{
  "num_hidden_layers": 12,
  "hidden_size": 256,
  "num_attention_heads": 8,
  "num_key_value_heads": 8,
  "head_dim": 32,
  "intermediate_size": 1024,
  "vocab_size": 4096,
  "hidden_act": "quick_gelu",
  "norm": "rmsnorm",
  "norm_place": "pre",
  "norm_eps": 1e-05,
  "positions": "rope",
  "rope_theta": 4760.0,
  "rope_fraction": 1.0,
  "qk_norm": false,
  "attn_scale": 0.177,
  "bias": "none",
  "tie_word_embeddings": false,
  "parallel_block": false,
  "init": "uniform",
  "init_std_qkv": 0.0241,
  "init_std_o": 0.0,
  "init_std_up": 0.0241,
  "init_std_down": 0.0,
  "optimizer": "muon_variant",
  "learning_rate": 0.00765,
  "lr_mult_o": 0.853,
  "lr_head": 0.00714,
  "warmup_steps": 200,
  "schedule": "wsd",
  "decay_fraction": 0.927,
  "decay_shape": "linear",
  "final_lr_fraction": 0.0,
  "batch_tokens": [32768, 65536, 98304],
  "max_seq_len": 256,
  "doc_mask": true,
  "train_tokens": 307500000,
  "max_steps": 5230,
  "dataset": "wikipedia_en"
}
Each number is 500 + 25 x the weight over the matrix's rms, rounded and kept within 0 to 999. Layers, rows and columns count from 0. Numbers have three digits each.

# layer 8 MLP up, 1024x256, rms 0.0993, rows 810-864, columns 128-255
475505506513526498481448475484461532515468519568508514447517489499526538508493475483468526543508518484491486492505457510525545462509445513492507485502540478523486503483516473520462560528471504501516523488504535472541490469549495563495552492555448544502479476502457476512493503536495520525517515521550492454510497474476535505543517537492499460505509496486528531467500470517500532482469
517509482512514469493505453486456479480534463518510459511445472478521509502533476468494530494495555497515492498501511498512525526519446475490485525511506478485531506507507504521533494516473506519512489490501506504481464470486520525475486503486467472517482541516514534513503469498470471515476484550504485451483496503449499510454486507536490511509497517510502517527503504491477527531490
485501487510540539513493498459551434506511506506479500511494518508500473478487506494539469483495481505476499510489498478491452530496522502469514523495486494509467483470483503523495544488506494523490519495486499480481480509484505558507420485531498528485514532489498521481573513508471525501452499491463503471518493491486547510473463510489463502487465510517458514499545541525505584498472
498479461498475467499504515468505468497504518487532513504477482513513503458515489464485443528465497540513500515480481526502554484490512495482512466523471535515459479486476471470477464539506485514506498534523512472455486478504551501549508490485530535526462533521500511522498469510489515497529514488495532494515492458512511511517510526504498516516485450468486498494535492493522518526507
507485505489523471499488477468455498506495506528512532538502514499454492473542464507506517535487506544508532504506480462512478446463529479477488485531511519505489557523481451443513491522485473503501501504482461514531488489538471542482483485468452520487504500511499537486518480527529460510514448536556508484565534451511512511502467505501457468506459519497493568497530472507457494508505
467488493493512516517523489533481455556478453548411518501521494498480527460495503491495472509478497449511450526556482481474515481480514501482495498482470466478481543509510514463453499486512515525428462491472488504520473499446457535521508523473507541538510513505510518454512496517514487500517522513468462584502518532531501508506457548466466496504532504506502503487535472515537541507527
478512468486498491481513501498440512552555525513487518526490484497515559496521525467474525485501533535506518503504435485481527502509509499506531498500468507524513467541482524506489476476473516494468508492462522523521522487529487543484530518534467474523503537488472484525498465494495530529504474519490546524529525477494498494458550486490496514524461502526494502496458523494526526518459
505517481477533543482436453483531463482462565464476454444455445493543508504481502471507531543469401499550494428564519545505524485490544478505459500455510504482449429509470499484567495482516527489528548523500540490488457508475503481516465471493492550506512512516501550549524525483483465464483534453478499455552487405456530498508474499525505494479489493493502488494474492485545465520542
476478493514485464516553460430473497509489511489498508476409473505434537495501505496477485493533500489492497503488511513488523494500503503467455501503523502484495486501517518502477529506519501500529522490522456526466470451491514498522524496503508511491512476551485471482552534496466521499490507431538496552535515508491467522522494518481466527503470525507529524549539459537487479573475
438501502529475522518496505484525517506484447517493539508540505484463482498508462483466522541473506485489487507552511498474519508500488525536534552498478514475515506486479523480510472499492502501538483494488523517525525504508533503480511500496482510512541530479495499491525513468497482492488529534502514484513519497482484499539463513505524508476510524497508476480449506526468513479538
506514504506474504505456492516534553520520510537470519544482475485557498477521441459474456468540464514435544522485502468495502514517459532467498473493505506540484521492493509510483509538480462544501515527505525514475510476470511466480524489499483507485474476462506493513512479482512476484474438503502506484508507468550525517527511525478521469495528514504524514497531473498471487475491
517481494495506483510505498488486499546466503532527562496526504488506518472491461484480504482484518490542522531486584490511491513548522524479539515503507513526448488490532452502564489459480489493465549495536467544486490460449502536529474517537475548460468502496490550541492484455537506488498554491539555513516452501520462500483530529518471506474511492537485504475551508540513522508527
504532529475522452534550494492517530536504503546461491488505491471501504544523449466513498507468519517509511468516474477554493482486466459481546539504512475506467471506509539502462520487509499488520494563490514507546507497520514522465498496528527538478536471537495518536457507515542545521520478553474499497505514533512519515481514475496498531484548488487520495468504531483501466495527
476435484503535483456500493513509529515494500484506519487496495502515515489532477533484477462510516511522479523477497496516486554515473516487490558467491529499497525501502479515492486487511519529502505510485499512544512479506539495484491492486511485556520498497464500492480522483459476469498488544514521509502485496477484507530520501454475478522504516488508500531447510507604474489501
523430478512498479468489478541463470541540503467571500505473529487456501450475481522477549465494505526513473508526535514515561475494423492531524482498520486509491454467523465516508527458534522440477475439494477475460531482520512470518509437472472495549499478491451473504478495492490510493529507548481463510498475487502508517541520532477497497531506463496547488460483474511495509540563
516510491510530547497511467466506517523456504519527514528521556476504480500517489467527478485527518504486514521490506489513503503497455469489505512482516473486501489494448498506503458545519479467491505517527509483519521515484483508533480503545534462484497469454503454491494502502516476510515546509491441495503500522466486480517495518514480535504505477563513555529506464489514512483504
529497445478529511518512494494490496505539519511462495482468484476501464495506518531521506523539454488495513455506482528509511484515505532508483511516512482508473492502483436517519480490529489477492508506468512497493509510470518498464497521533514500537519506526468504467505513510461531509491503533517449498534484526521522496483510537489529494521522468532496503486518498514509478472467
469497459452485477534490483478503490470510513515511468470525514478482514498494484479512519517480536488494520548506509519508484493492461548523506519509511542528504507490500512490468509528512539500497502480508525515524496463506453548524517509526428501536544486469522510549511514514501505506496519517515493485496461498537502500458447507525498499492507473516502514416465515496472439543510
555537514502473515488500448540565511483510520583528552443494520522527490531495525499475502521484480453532443543445434526445501498463520484517529501462541476507456543484520526526491497517530495474507459503538506458510455515529523545480557427511501488491501496553489503462525485505456488477486474510513477494523444508484488521509508445494502578444498533508535520471493502507451495498524
479494487481514521505498522487496486500477478497503528550493469502509500524533528480535488507502498507484507526513520517471503528516512530480464480473475466530500503478544479488470519501482486501497452480511526492493475474472506474506521480519491480504497509495489500522473509519479510501510517466523534509501520486540531512507463503518512492462519468463517486515555438497506468542513
517520484459549455456524524518464491522493505473503525539514509509536491541503499463535481510485440474469523487473515506475518491501496524518508523495528488506495488502468459496511506510526500490537531459515487532511498467526484514491509495504516506530539487485479492516506522521455495496491497557535433496496508501469507519475470516445515551504459456486489534502510514471534526452489
513487471496490500499478495528540445504466485449555483496506513470483509496485513506473497480505502518535509524489511470463426515550491525519479484491469473479497486505474458525484507503570521489494493502503478497488486503491505474487482490518507463511530517468464458534500530429516492536511455479519498475480532562492493497496494512474472452539521540498499546507466489518508505462457
498503486488478515514490479466516499473471539508486498490456475488466496539539508489463530447543505483488513510494481564502531510464499492504499542507464542536513495466499516469512484484485512494499539523515533480514491489509531505545503493537516474507484538493488504527545515481539497508495517516504520467469546500541518527503501523535474478507508518513456545443465506540503480515490
472473495486500458529508520535473512488536476498489524495479502500530499481486493483508469514482503518552559497484516483489510523485533517540537457539571538478513472501501508532473456554485504466486495487519521499530532536469529503480527511503522483515504530508514493514518462485524515486484473499537469513520496481495483509423475489503463532472512519462486491493525541481498531511499
544508459520494498481486493516467469532524509468495495503477483453507519519510463491472501466489497479556488489495494462505544455505478480519503496569516519477489556521516507497494485520501492467498483513524487501499483491511529509514549508525512471495482478535503534525478544482537516497475497499525535509490525492507481534535527509450526508498495456538493520512493487523499508511491
525545485456528477533481493520476470518492456535480480490488518523489493525499510513441525492521469524478480477494468493489507475483525510518501491512535536477511493540518526526491480517476520468508528492466539531457554543500471522511535493500517480517537503455526498523503517492500489526492524503513532481484524532531472488518489513508510483548560539528504489540497488498486495520508
570508482509459456496562522503544496499500520497505509501475523478499523462492513500528515481501501456463495482504493479468494481481540503535464504478500501487512502514502476518500477454517475473516467503511510574472463492495516516518484467520495485484535477524468509457508494502515497506515485517492495486504512537513489516500515454482529503507475496541501497512523498509507478489490
499481501482488523510476461484560483547517496501457515484478480510492500487505477470465489480493503485506504507464522485484525502478512462489478491486525550481525480497515474502484528516507528461528499506496466536497551434533524509513497521550501514501479494518477507511488481522529495513504496512501503541526481500456520500502529518480510490496516497488494498534467505492472542514507
470504486538494477529529499539500489522486503498498512505493494512508500515498499492476511478519467552534506497521502456503518487515501475429487488502480546496453488465499471502486481530475516480489553531506511493528487512512516478482464490516546473530485495497499526517524506453583452502528477509513476460474520521483500524511518518467494503541493532508462521509521471493512538492525
493521497514496493500491482464508456550503498473476519557472474496543481477498471501507518485487469488479496482551513513500537448525483528512460539475498502521512494468447511468506453494506567493520505456556496474509494491464508486532439508493485497500535508491511504471510485470505509488494510494527482497465475521479526530518503453489477486497541483521458491475492498553504504494494
508516536499506508497479501493486509520511467469495512481469485484501504442533475485474474503537477475478504506525504488502498549492523492513497500499522515504496499498488482511475509501493526507547482512465492489502530475565509542535468468501476515482521530493480549500502471482486501484485461545469497511490521503532509505517514521512468521442471522464530492487508502499492495513514
494513539458522520532503456478487543493541451496482504527552525481514538488498494510484494517493513514494497484476522524520499511524487481521506491508503512529495527428509486529486487506518491515499502503488509483530514521479493464503453460493515472479527495516498475519525482507554506484523511454474480502508473527506480515472503525520539502500499499514539492485541504492511556476511
504527493446507503498437499502470465521483483510556492524490540498531534542547476494473496464545496468529505516509549511510517474498508474470496577520556534510482501527467479520548525510547495491507519553508526488509547481493506452462522451516494495494471519465487489506480486488492472495482494496455504518496501534502491532479475528512508484522520500501509481483477505508450493488486
448532475508527530482469514527540438468507475498494550475491502494464533523443507477477451528488542500555523491497513504478505525518522462478474509505463511510465504487513485531516502502474481508541490513527502469487522515536438502472492534546513500486531521489502455532479543479486530511476488503449451503507511534501518511467511527537491516496435461545491470510462449499554506495439
502544495495518492495520484489491474513531505516553481513471480518477505496506493475495500476468501477499481432517483484476472547513515490522507528504493499488531491512501518513466521512486485512517496470468503510544496532531484484482535520492500484480500482527512499496509537506517512528499464516564533475532531487481510511525497517523509509512483509514508495516510473475486491514494
468530498520540521499456491507472521526514506468484471523508487472465539489537473509510496522494515476482504525552516499462479527538487496444558481527554476471509458462489480523484492522505506512498540512498511473525547504504504530485485492475522499543522530508504500512522449455543477500485487488520458570484473476465521466455522516478513517503535494493484505475500495535531474487516
514516523500480538490508463486543476533459534474473511490459507512488486495512496500481485466512472479521549530477518514513503486516551482483493511488487464488500444448470509522508531515537476502521509491448507509475510499541492483487538525521508477554503498488502483513507496523491498477510482494477506491529514498503530542515553475486492501470482507489531513458498483520523557506472
510528506515528496515479495472491533485520501525515529420522499477545524497483491475508499475471562494523539515472520496566536497530490521490523514479492538503503483558457499510495481524495471541483541482478523487459516534529508490500478471542485477481530506551495492514474519495479451504480527444498530518543498485532504519539490484514529466450488493538517508484488482488538516495491
508518478524520525495506512495485485537495531517500482514465494490474484507509520513477516498484529485483480492472529484516537459476521499480490527523532552517483514511501491478475485509479514503521480517502524492494541511450530497528503516510536517494476525486461492459534508532526508484522508507494502459491487477469493536530518499498514457506507499512519480520477464491509513454521
480490493485531507524502465480501472483505471520494512491500502492545484475508511495476519480468493493515503512504567489500492514501532472548550495456453510449525520459516449446473498519501479492497474515525508507525487481471513481454531504487559491491486517503521474502535522499546497493530443496631490521502526481510489504468474495492510505478461489496534511474546506507464501524511
544536477532517499453541487498496456500511516505511509497499493467569517495494560495484540508501520482528501511472472469515534454487456491474550553497481530472543467517526564524490511464508495488461497488533509501510546520520546481491496517513498526441518497516472470535483500529522480478506478527465508526497485510490499486523484497545518510475504483513503486533489477485472461523497
484491479513510467527475471498481513531487550477478495500510465509462509464474545496449539451478460472517480479432516510491528532473473474519496528478591517534474495511497526511518539527503500476513400506479481478488483521505534497476543475485489504502488487478511485508482547498506507469494508525532514523506494498516525555526518505484477474558497497525514517505468520516508505470501
509571520489462467512486499496486516499565510517479558484502472491507501468479512461515547517515487498447505471492541516479500501505500522476520508522517497502498517513513523448509446519503459499482489548453500485516521505521518467495495509494501511496536539505477476515477509487459514485536486551517462520488482525479509533504524526489510508474538479493512472450467562505488481535486
485480464475525538527458494480486528502518521459500550500474463466518471498445473489489511470458513485489527472497516441480489506499500500503560533511505527448501520509458516476497502472498503510524534529501484493483494472473475531545468498527524524492496507518485533505502499491520533511478457467506487489516490504498508506428541488520489478522513506524504483469498495489525517467466
466482510519512522498533469556477494497494491512501502485486463525478484433498491510488458504476493488538497524518523494463503510512492464520475470535505507450497484484512496503466503466524520538484485484488487543510491505494491489478508494504509507488529535496536514501473497482493470505497502482522475453517522505506480458479489498508486551528475491504506472497504467482487468496488
511495495492531497490426484492462470488509489487484559529504518485512509515515518499541534522527506516489508524486493492458497489497473540483484529522479500501465473472572467551468503489514478519518474494488504501498482497540444500487479479499460490510522475498491477529495516486518420517494509486518477539470530502493501532508507450511514537486503479502512491500515549445542479482482
492524521492473514504475477531510463500469470515504524516470517535521479449506496556481459523531565494457499492507495499488486481439509487480512494493526498479464498502495504560495514478514528506498499536492506552463497496482539481494485516491480509474492492505473461529496499494526507527528516496504489479502534489502534466515461493528508459494491514527483525499506489527476513478495
465518471466484540525497496481469562472514470493482507536493541486536465488541482490518511513525460506506506490491487503501527516519492496474506490553502536454497496516506481489532501470474528506510505487480521539502533536516485554525526457502523490521500528488538479552478511522562489499471509508522517456505427504530525526499482525538486495506508501484503459518495567462519491511534
509518487525439495491467502479509522502493499505518507530522556488451520582491449498446495518452413471503550523503529499507507505477554429482486518480459540480504502490457501527469468498474411490544504467491486538520509507527523516495504488445523508474513487510473497559479497494484502484545519498488484451531483469490499524494500524495475535508533519531505457468541502480514515503534
468515484503530490505509509425530454525518477502523484483486473508492510499568478489513489489482543478521516533500523506467506514488490483509537469494478491486496521508568523490517512511514527514501495470469490503512471489518446512474440532556468495508499510500520498493512529535484526493496542499493556523525495505527474520454502474484511481514503500503501487515518468463527501485499
525499417488484484465472488506531480487511502520505543509475509506531494535511480457494497534500497503503464514497489543501463496561487515480528501490526525505478512502418513556492504513504484491532537498496474483483478482546489506499444551499446499488505527493442479482525536517551507484508479501479453523479522526510512522530501468501518473493487513477537498508487513505488498507441
481457495519526503507515506502461522528494477458560474486528508493499512451534530514498508521497484513496539489496493493520566520489455470504507506521500501525521502475444520482487509503488494502514538485469502503495544492455508536522477511473485514486526513478484499520497485516512536537488529501503523517530496487506520464539517521481493496514514524507490508557473498504491513443481
459502492524502476504488486505470495480529521496541477493505513446514486469515484483473513491503533515481493465531484519499499494513532484502564497496509505470454450512535536501491458495498445492458555555508470490486484449494481524495459466502504475502499492508504493528451471476485487484496453515504512470495503496493507458502505480522461474536505485540547477456476469503476507475492
500510481494523494495502503468522504508474471505476526463515519445544472532510542492494549481531476511497487443461523464485477489518519545499505455490484499492494442517534481509503507493488499499490497507519487517471469475516454495523510509473547511511496534491501536533506492481484479497510499458501512514465469546481477467486491471475468527479494523539504474501575512495498424511482
496494498518488509488495513498485511505493509529459522495459517482497521507517500519517501441437545516543520522480526515510554504502502459459494516483539544502500464502496468475523489527536483465506520499536509511488497499498480457552553465465522499483531511476504464461500514546515494498498521505490474507540494519515516532544523529512555471447445486489521498517519498497507506525462
# layer 8 MLP down (transposed), 1024x256, rms 0.0545, rows 810-863, columns 128-255
467491495481494510513547528521491498486535533480489528524519455532469500464512518500542530485523513501466554490468526524502463491489508514542502498488503511503435525537488507513465503473531539473519473540498537529495500531507498458545490502514506528455525537527516496512497484482490544493533494510504512457474524523482558497480526535548481522482541505514539461574554538491521478470527
511490486537494503478469514493476500491493505482525510466537516489500479451528515507548467480509512523495506484490478430460490497513512541488525523497509491500465489525504522472509475530525496504508516497585476503511542509524487506536517518494480507518530505502499482487551532535526472469547495502445480494519539497538475488538530474506515441502483499458524477511517531522493451507475
519509505507480469537528494507445478518505449502500504502513500509463489512508514547540496553523499506485541511501523530488500544489499505489454493541477497533527526465535494474472515522519473529491501462490473563525512472499510449509498501529506504510504515477520491511522502484523516467504553538536458536476538496460459485510524505477542494488554504521475426545472473489477532471514
495487520484526485498503488474496443457511492533514489448493484532488499483442459512478475489535498501486503512527538508513485517532495471503495507488531521503496509514458485551518565492527516505481503493519448515533507504482483497534507494526522525491490509497512485498493492509529468523493459539503497496495501471485510499523481506519485504555489544488525505492526469517525481504520
543491498512533469494539502530455486473520501491486509502483416518499490468473481487516502509516454500497497449508470508508468531458506487514534501510492537466544560513533482506472490461518505465491526461526508494530478529491502482460487485507470528518472484529509478465524519508490535515484470493456514438518505528473484490495475498471511473506523485485446493509490500514490548514478
492480501525504496490522514535458480499516488471511516451488537486496514505458484505504547516528505502473485507504468451487476508520542506502481491477461536510496473509518475505476532512491530497512554558493505529481474477574545525512484504529498499549547523516494506571464536450478474431507525510508495496487475525547489446479498539487505470484512449510525488524510492507491477525513
454497532518504455486489487478509503485496519472485520476518495481532490492473532491498509470558494490490545537511483500494482470522518511523501507533480504482545524521436491486488551507490554526470461473513486534474482499501486523485541484536471530483466574487483514546491492552513554515543514496478504484513525479491532531483503522500473504458513469475495480535477504516497504471462
481544442469513519547470526521515464538433556482484530495524459502501489507481513555519520506487435498504547476513525535481531466527536509529490484532467453521511451502512497422531465413478534514483532565429516528505476477440492542525431474505516468509506522497499490534468529586467507520503457504456503429494526393456494477546475450424508573504507411503523491516475538547528467495564
522536502472489515518443498510523516481504487519449490549551509506551487476507514506499507491511529532504580502504474474517516490524500479519535501490486484519521523491467507511481510506501503510508519523470535520489447474530520470458455487496513502495538515500486493504500489525519489525519512500518494450454519512522485498500505531473503516470518487502482512492487486511520487467533
504490527506517438522537486463477477510481489507470529486520482545468546493474517511556463460473513469520486520499538520537494466483478522492493524495516504495540502504480490505542489503504502512468509523500473546537506513515547508493493495515512476506506458503504519509477481508460511475512510507420509527504508510509483528487501506516473474503473492518543479518500522477496467507510
505505518511467487512493473487500517464490498508478503507485503575535558507441515527515501484530505515546514500507541493502487489481480570511517503520501507531503509501487485485490521486495485506535496537468462511484506516487490502527559482504500520524482464455485526445491466470513484479554520455496480504463486488495497469514488511540563519464478447482504513517510448465539506487525
485505451498488502528513541486505444491452519503522503501506520497510446457531496529474541543514537516492497506512513536512446543517490461454507495518511493581472449533494507496475499488484524506462490495480511493545530466460519484495480508491487515489527490491506490500505514490482485498503481490501483469479484510522493499483514520541565512473511466499467506500493480533474524509521
491508536469547473511507478482523518491496552513510547480504469514532489507512478513476526493507477486503494481502471489495473516457502502490460519472512522543519474510489514531459478511540490569490501524514467533443501446466463539497471472492536539498516475525497505512489507490493501500537514515553473574502446505542498500473519481515515531530496548484455500510504478519496513463508
474467481498530497504531508496490486517479496506504520517487492471520464462512511544484499522484473526512506540493487518490493552492493527529465523493479513490510499561498501496502539490475524483486517498567538570518495542501487528512467475512484483467502503471483490493507519491497498523483559517454484484524485475495500537474514551499482517518540539470501511463516491543486521513479
501499442487461487503521532520535468504552492530522521473520518497447497502481505518492472476504507474531520507505533516503485451503471560509499463441491499500534565567503494481443548505544492493492477509494471492503502507499547541499445481498495500495490477565537482496504469543505500512491505518520474498441490514517521491508512506443464508491504514496491451447483502463450454474475
512513503589525539501511468486484488476501503503509471524508479474494491503577517470526476510459490469488536522498477491504450472471493497491518434495485472518483503486540467507486498520466509498465539515556454493494473476495493497522491548523525476484491522468535501488504488521530496534538529518477508513434495473504464490493505503511490510485493559488540526517459513473505503496460
469494500528464484489526501490531520530502484524471514501500511542522471510488507470469502502458507504512494516508478486514507494468489521481520517519519488489532521495517534488510508497468500498492540517504537504499466468545501485531477482501482514514498481499542439513499509474511494463485477454501524480503488465490461498507506465515486483486474527497489478518489467490489523536521
529516525497487557484528497523499447535514443497459516493477460466530485496497503530454501501477472536471513533489511505525505471460451515514487520505469524533475505501484494487514508503462475470477480535504559495516485463487476538506538485482513483505553426477480502467515519521501471476478481514495509488522493515474493504530488527501499490522496455500446519486468514453518499500481
524471518503507525482475515501496550514501504501503529538513518496532498477482532513512489524481568444519489488499468522513500468491487492504437496490521474494494502465510476508497542509523520482506536508515516489519514521556477524518546486484519502509440484487447500474489468508522514552509524491539523460505499549529443456504523499457481500490537520470460503488492500504485502528476
481496470490483499466515487517534505492526489478516522455518483499465555531505501508521527508474537478500468525488491485489477521486525547525485507484493474504445522472473545493531495513513488486513519513500456496491511519482514498501503512498467496504497499452528524518507476488473514502504456545489480447507488485486511502498502487508502477497483473478481497508535496499494483547462
468488507471486484497527492468509485489441557497514492464528480464482523503520523519466509482557541504482487541520514511476481542537517486498516492479543496507484479531478509536522468501507485480494511509511532504520521509513534514518483521547477469491504497521496554507534476481513501513503478493466502478563441506502518489483471504508493486448470482516536502469523490486434489501525
511510525504533490490537526496515506527522492524491514486556519530497494488487470480509471510503503466480505488531487494507532498532527528507528543524530561458483474543506516502542495470493511553498521499516477451461516475525478552486506491494477495471527489499492461503498517533477498517487485534466521497509459489507478490495495506484540507492515482491524498468475501451540482520518
517527546532485498486511513500461496469522446508521504516505504519467532534534534478469474454496491526487447508495473558543533502512487568525488533447499485473473545447538506534476508521512532529459518450523526483504511520586481515558495507477494463484489539495527486499486497481525510493490497495494507499514536478479493526491474495515487492514481523487470498489478491516501478496514
479528482522505510496499440522526473478513494495464504520450536514500498501509446514503517499508497514480491507513519492502536491502485543475496463493480467467498553545429517518467503551526508512536541509548549518481454491537473489502495576473483466476483500484505532505519532513510512499496483486489468508465497538472479496509475502484504487469436501529491498511467485517539515513537
464506472478521466511513468474528520496509465496492480476511496501485490495516525517525500561507455474510475525504502498478503493533493477501540525512478478475507527474486506478487521514461526515500471512494511554514501501496523513409479472493461436510491495493508530533505500483484508509509460497495511506504534475483527487453539495537516498484473485475504522529524503496490494482480
486473494533513522474564498516550487473532539488524465476480476517510530518504484518532483508491514518495462503499527473482469532475488476489502529512507468507475481503513486494505526469512474499486486494483488564502495460503541510492447531535475526496481511491480502459544526518463506505489463479475435482532503463489544516497507460492495536497446496488496510502501492513508466502493
523504516509519507505493518510500466475514457484523509464506487536514523528488476451491475489491526541499482512536508525503507507474514544486501509482479502510470496496493495527463487492504534504552544490476485522536481511491503503480525536494501500469510521456492471545497501521472482535466567530532478523535469488527506506480471500498519511515485523498507480449480500486527529506487
473495473486502489527480489539549515494510566523516510520500505514499506521500514479490514469518491496472501478479501464556469491506496515501493507529507520500514535502537515469516544495495561509526521507484478525513493505508511516518438525546490512504493492517487529503461517465513541533464489515450464481500465483500497541505554512486497519459485533494544523489490480516462482491535
505496463484481526543520480544477510488454474504520517517519485530505504514524509481520514529501498516504533484507537535546510531521496539519527512495443470531514476484491477475550511440534490471518497474531537459509501498475456504539488523484487487497515498516544501476514503497487514506480499472475534525482505510447474489476516494513543504487485498500489581520466471514530596534506
515479531483503491507495517523500518511523522518486490496513505500483528525505498528502477527484509493509507493514513505511498519480511495501526497518469544489502554496514489514504481498473500539513537493447475540500490515482514529529540486479486522479504486518482547525493494517492481507491501536525531450498537501496489489526486506521522510504493550488499473515519475479513511490513
515472491494473532505530490527492435516463511497466521526523533509544515510477512495518478483513509531508473524461499493539531491494501495550480499465512491485479487490466512469483541504494504533481494477518509490496526496504515532501473481488518510516497494503523507540518499479520518476521485479500519474483498481540508458453502515531487527481447480533467467477458487494460486478517
470461465476514483493482532470512501483535515493501478513479527556532509469535486479530488477484513481469489488482522512502511533535523467501526503512519497522439508475534496554472549541514519499491509492487521497502492499497496520490509500481514511540503472495520512504514457504515520539494521489503535482489496474495482522517441481526510509520498529502478521505465510484485514510522
536526505487491562485503514516495518505472466488507461567498526442497503520532541512517524517481538491478516527516528511477493510484492517498481516488476490481444508494493502471513489488510531498506521509525481466493459534497508532487494517476516483506546451486507467496473465467524508488517492485499488540498492481484488513512557472519500500520495517515545509508528555538578490498490
513483479490466518543513491495493461494508480486544536508506497487523484493502515511535508459456462529519539481536502526497487469492515459525482468506488560485486509483498509465473452496502517473507471489509502576498464489466479517490478463482575551555474508487530492491501532500497439511501511464474467535502468512525480498482442495471487498500525479451501459495515462426484486456509
478478520477474527523470499490506507519466502502497517490521502514511461476491499534488503521534487511497523538502501506497512475502474527475505474504545457482490492511477524479510480485529491483502502556533525486455484512499478498488468499484521523503508509465504517500531482484485496470533486508463509524481509502487487487480492468507490455501467490502519509507498491521540516484522
496497509513464480516516489530499553526475444479538482471468484473484515490500518484493475565525522519506514496475450489517503515510517484499521479474506481496482513489460492492497566508501513507493503501501519485502494519460492472497482473479534522519475493464504499517539445489475507507492509506493476533517479510474473537529476504496467484512509481482520471509470479518490438456494
496483475532431527498510461496497494475515480504503489515484493486484514510504526472535476469455487570481435521500490533568478492500501481500494476510483498481509478498542502501514479516541518541523489498488493510494485480459522508477509503482471475545542508499490498486488511545521451475492494474482467553549505483476509545503504489530545522511539513517463453501493468464530472512489
467468468487503527487526485519517524491541461528488519533540488524510488500476489516502480482442507481477509512469457501497479562521509502507550542475559487474515508513507469499508522521512508506509469535499550492466488494537515515512479457551505478479490497516479490511492500516473578471473513521472487544501476524475456502540468480517524551527531489482514436467474534412503480509490
495507506491478513493506497533508505531481512532503467501495517521526463491475445497503510485496506512480531484496482474511517494500504457492486485487466465484494521496475497508516491509481455501505491492458490491490539524509508491452591560488484519539550505507462488563525509498547493492507470489483478481482461495476507461451487466512480513513562498524525503479473522518503482526523
494496551483477520475537473555492531496491493491549537492459511550464488463499495481515506486502525475507454520526523498491482541511497556513481494465487479460555509476497497536501504508479524517478443498510468498452518494481504543492465492482512534511484557520524496448547494480508478558508471521501575489495506495528519533488484509460522481480532467501482509478521541489458505495467
519547471467482510435477488538523483463521490500477495499519458478485483527558491485461505538498516521504517484491514475504476482491480519522549502479464488500463521531531486514467538468504469503523465457560476491532534521504509498458522499502519524453539439515511477537498510479523520510464455515462471566506467477520497471497473466493512537537474526462514485501504532497448448487485
527450498486517512541490487511449474501487512522527488490564481523474483511497490492514515494472482513473468512484540515498501529485464512487478523461504472435479527479494509544532509515468505548507488494503455493508518505483465465510466513534537487466488521482488454490469485529522520438481525522496465470523538490512503490509522484491489511563487527485500508489508490470513499473513
505506492475465480525569495488496536474462503512506509515539513494484446470492454502500518489499498469552472469475514509528488514522486473497519483514509467544513465456477477562523495451488464479525516532543512464519497511504512518493495505484521532493484523541541504485509479529526507482483509445509487474523483447487487539466528449483533506485457541516496499485513462511489534519504
499495490525493450476497496490473499500497471492510506465474525523516502478497498539473488528517484499463527527517518510503464487520510495507535488481502504489501451514520482535498473507492506489488480500507501535496462535484484482529488541449486498487496467481489552445432484510476507485465490521490488525505483488524488514507493478475531509515512487497494510502505498491496496559476
546531531476484506518458500487494479512484514508517531497517504486521502534510490472517556517509548473450540523456479500529508484482520488511513493475514474543523525498505515502486528534495483464521532514515529513508490492501516512508502505489489487475509483499476508516511505505544505499491491511489500508514520518500520505481481486532489478497468498519476512527516517502520510525498
523491463520521478516508452521496488507530526465495534532515507517503539528464494483528510447526464541493518495501531499488508536534508499479519512510525537467506515478522541489451528510474512515518510508473540513477509475506487468474500518489481517470511465492475496527525503490528549495493453454489538472512494510518505466492481518565489518524561513509485473512538483499486479486515
496517485519497517508526518477512485553559488515484490474508484496471519509520469506504563502478450519487510503455474488508496485516486485495513500480516504500526506492520504475495517552514481488516487477483479508527490533506486535508520477523488500508508523463516515473500521527476510518494498553553506504502511503479534515516510521473516499497570494501450489482457528507481522491520
448437537510455454511499497541510535513489517510525483520474460530517505506546484507479513491502542507467487551539477463510513524474553512512498533504541457532522491486529492476493487483496514491482517508516478531511471501460484461511559495472516492493510482514521443498497493518512504507551470506509461503501506554485479512484484490523492476457514497489514491538517491524500523508501
533493515471487455552554506519500539491498454464489499477492502494531493521530540521494452515507465521548497477487506489490515471548506463514496490542498491466490439508481496450492486505480495515499488506489498497486524522489534512514501517458492500461471540522535545513545517525511523536515509523550494525503476434493496453524500451448503538507519519491468469477529473480523527511498
495528511517514514482508503530497535497477516496443502527450491514507532513459455525504514533514504563495525492539488498512533459518524506482508515491469503505477468548508475502493466499490480516471499524504470485515490500512522500491539485471481487450530499485492501486540472509524510514459516507516531498479503533445479493508486490491496463505549482485508468494504492495499489497502
501483500498514502494479556494507529507508488470526464497538435495483514456525483549495468483510502510496505494518539476528462466488484496488488510526482505506491508512542452471510491502511503482476555496538530520523530437465494538480519447502485515501491504505499504482488487487435485525491512547501523502500521487474510490464506526484477529480492514512507486468534481482507521509508
528487514449521503485495463464543452474502491507478485468469507506456486518474418510506501507511539502509483483516512488502512479473572475497498506488473478492492495505544450511510493496524524460504506515526496533506473503493527525518499485528530495495464503503493518495491535506520465523511492500500512477469537565515487525490511506502498545483507487511515464491528507510502438508539
522513465509502502479468502493510499499483515547500508480466507508495522495479488507519490467478478518477448487499484500511482526540554538492467480484463482488486494509530502520494476476547484470483496451479491529503465502430508490533466496538482555508519510486527466509486486511484486455546466480485523489463534500478499468561493468519487474517509422528515504482492497489554531497510
528471471526471482479477431483529508537493503527487510498497473442494489504474507493517505512506531461523529485522530488490523498491500503486492465488487475498537481464457453532518474501537505484490499483498525493477500513532492518502494505490544475487453511491473503451530544504517489532447540489536484451487516515534505491486474541538529467517516532506504518482533549497496490510502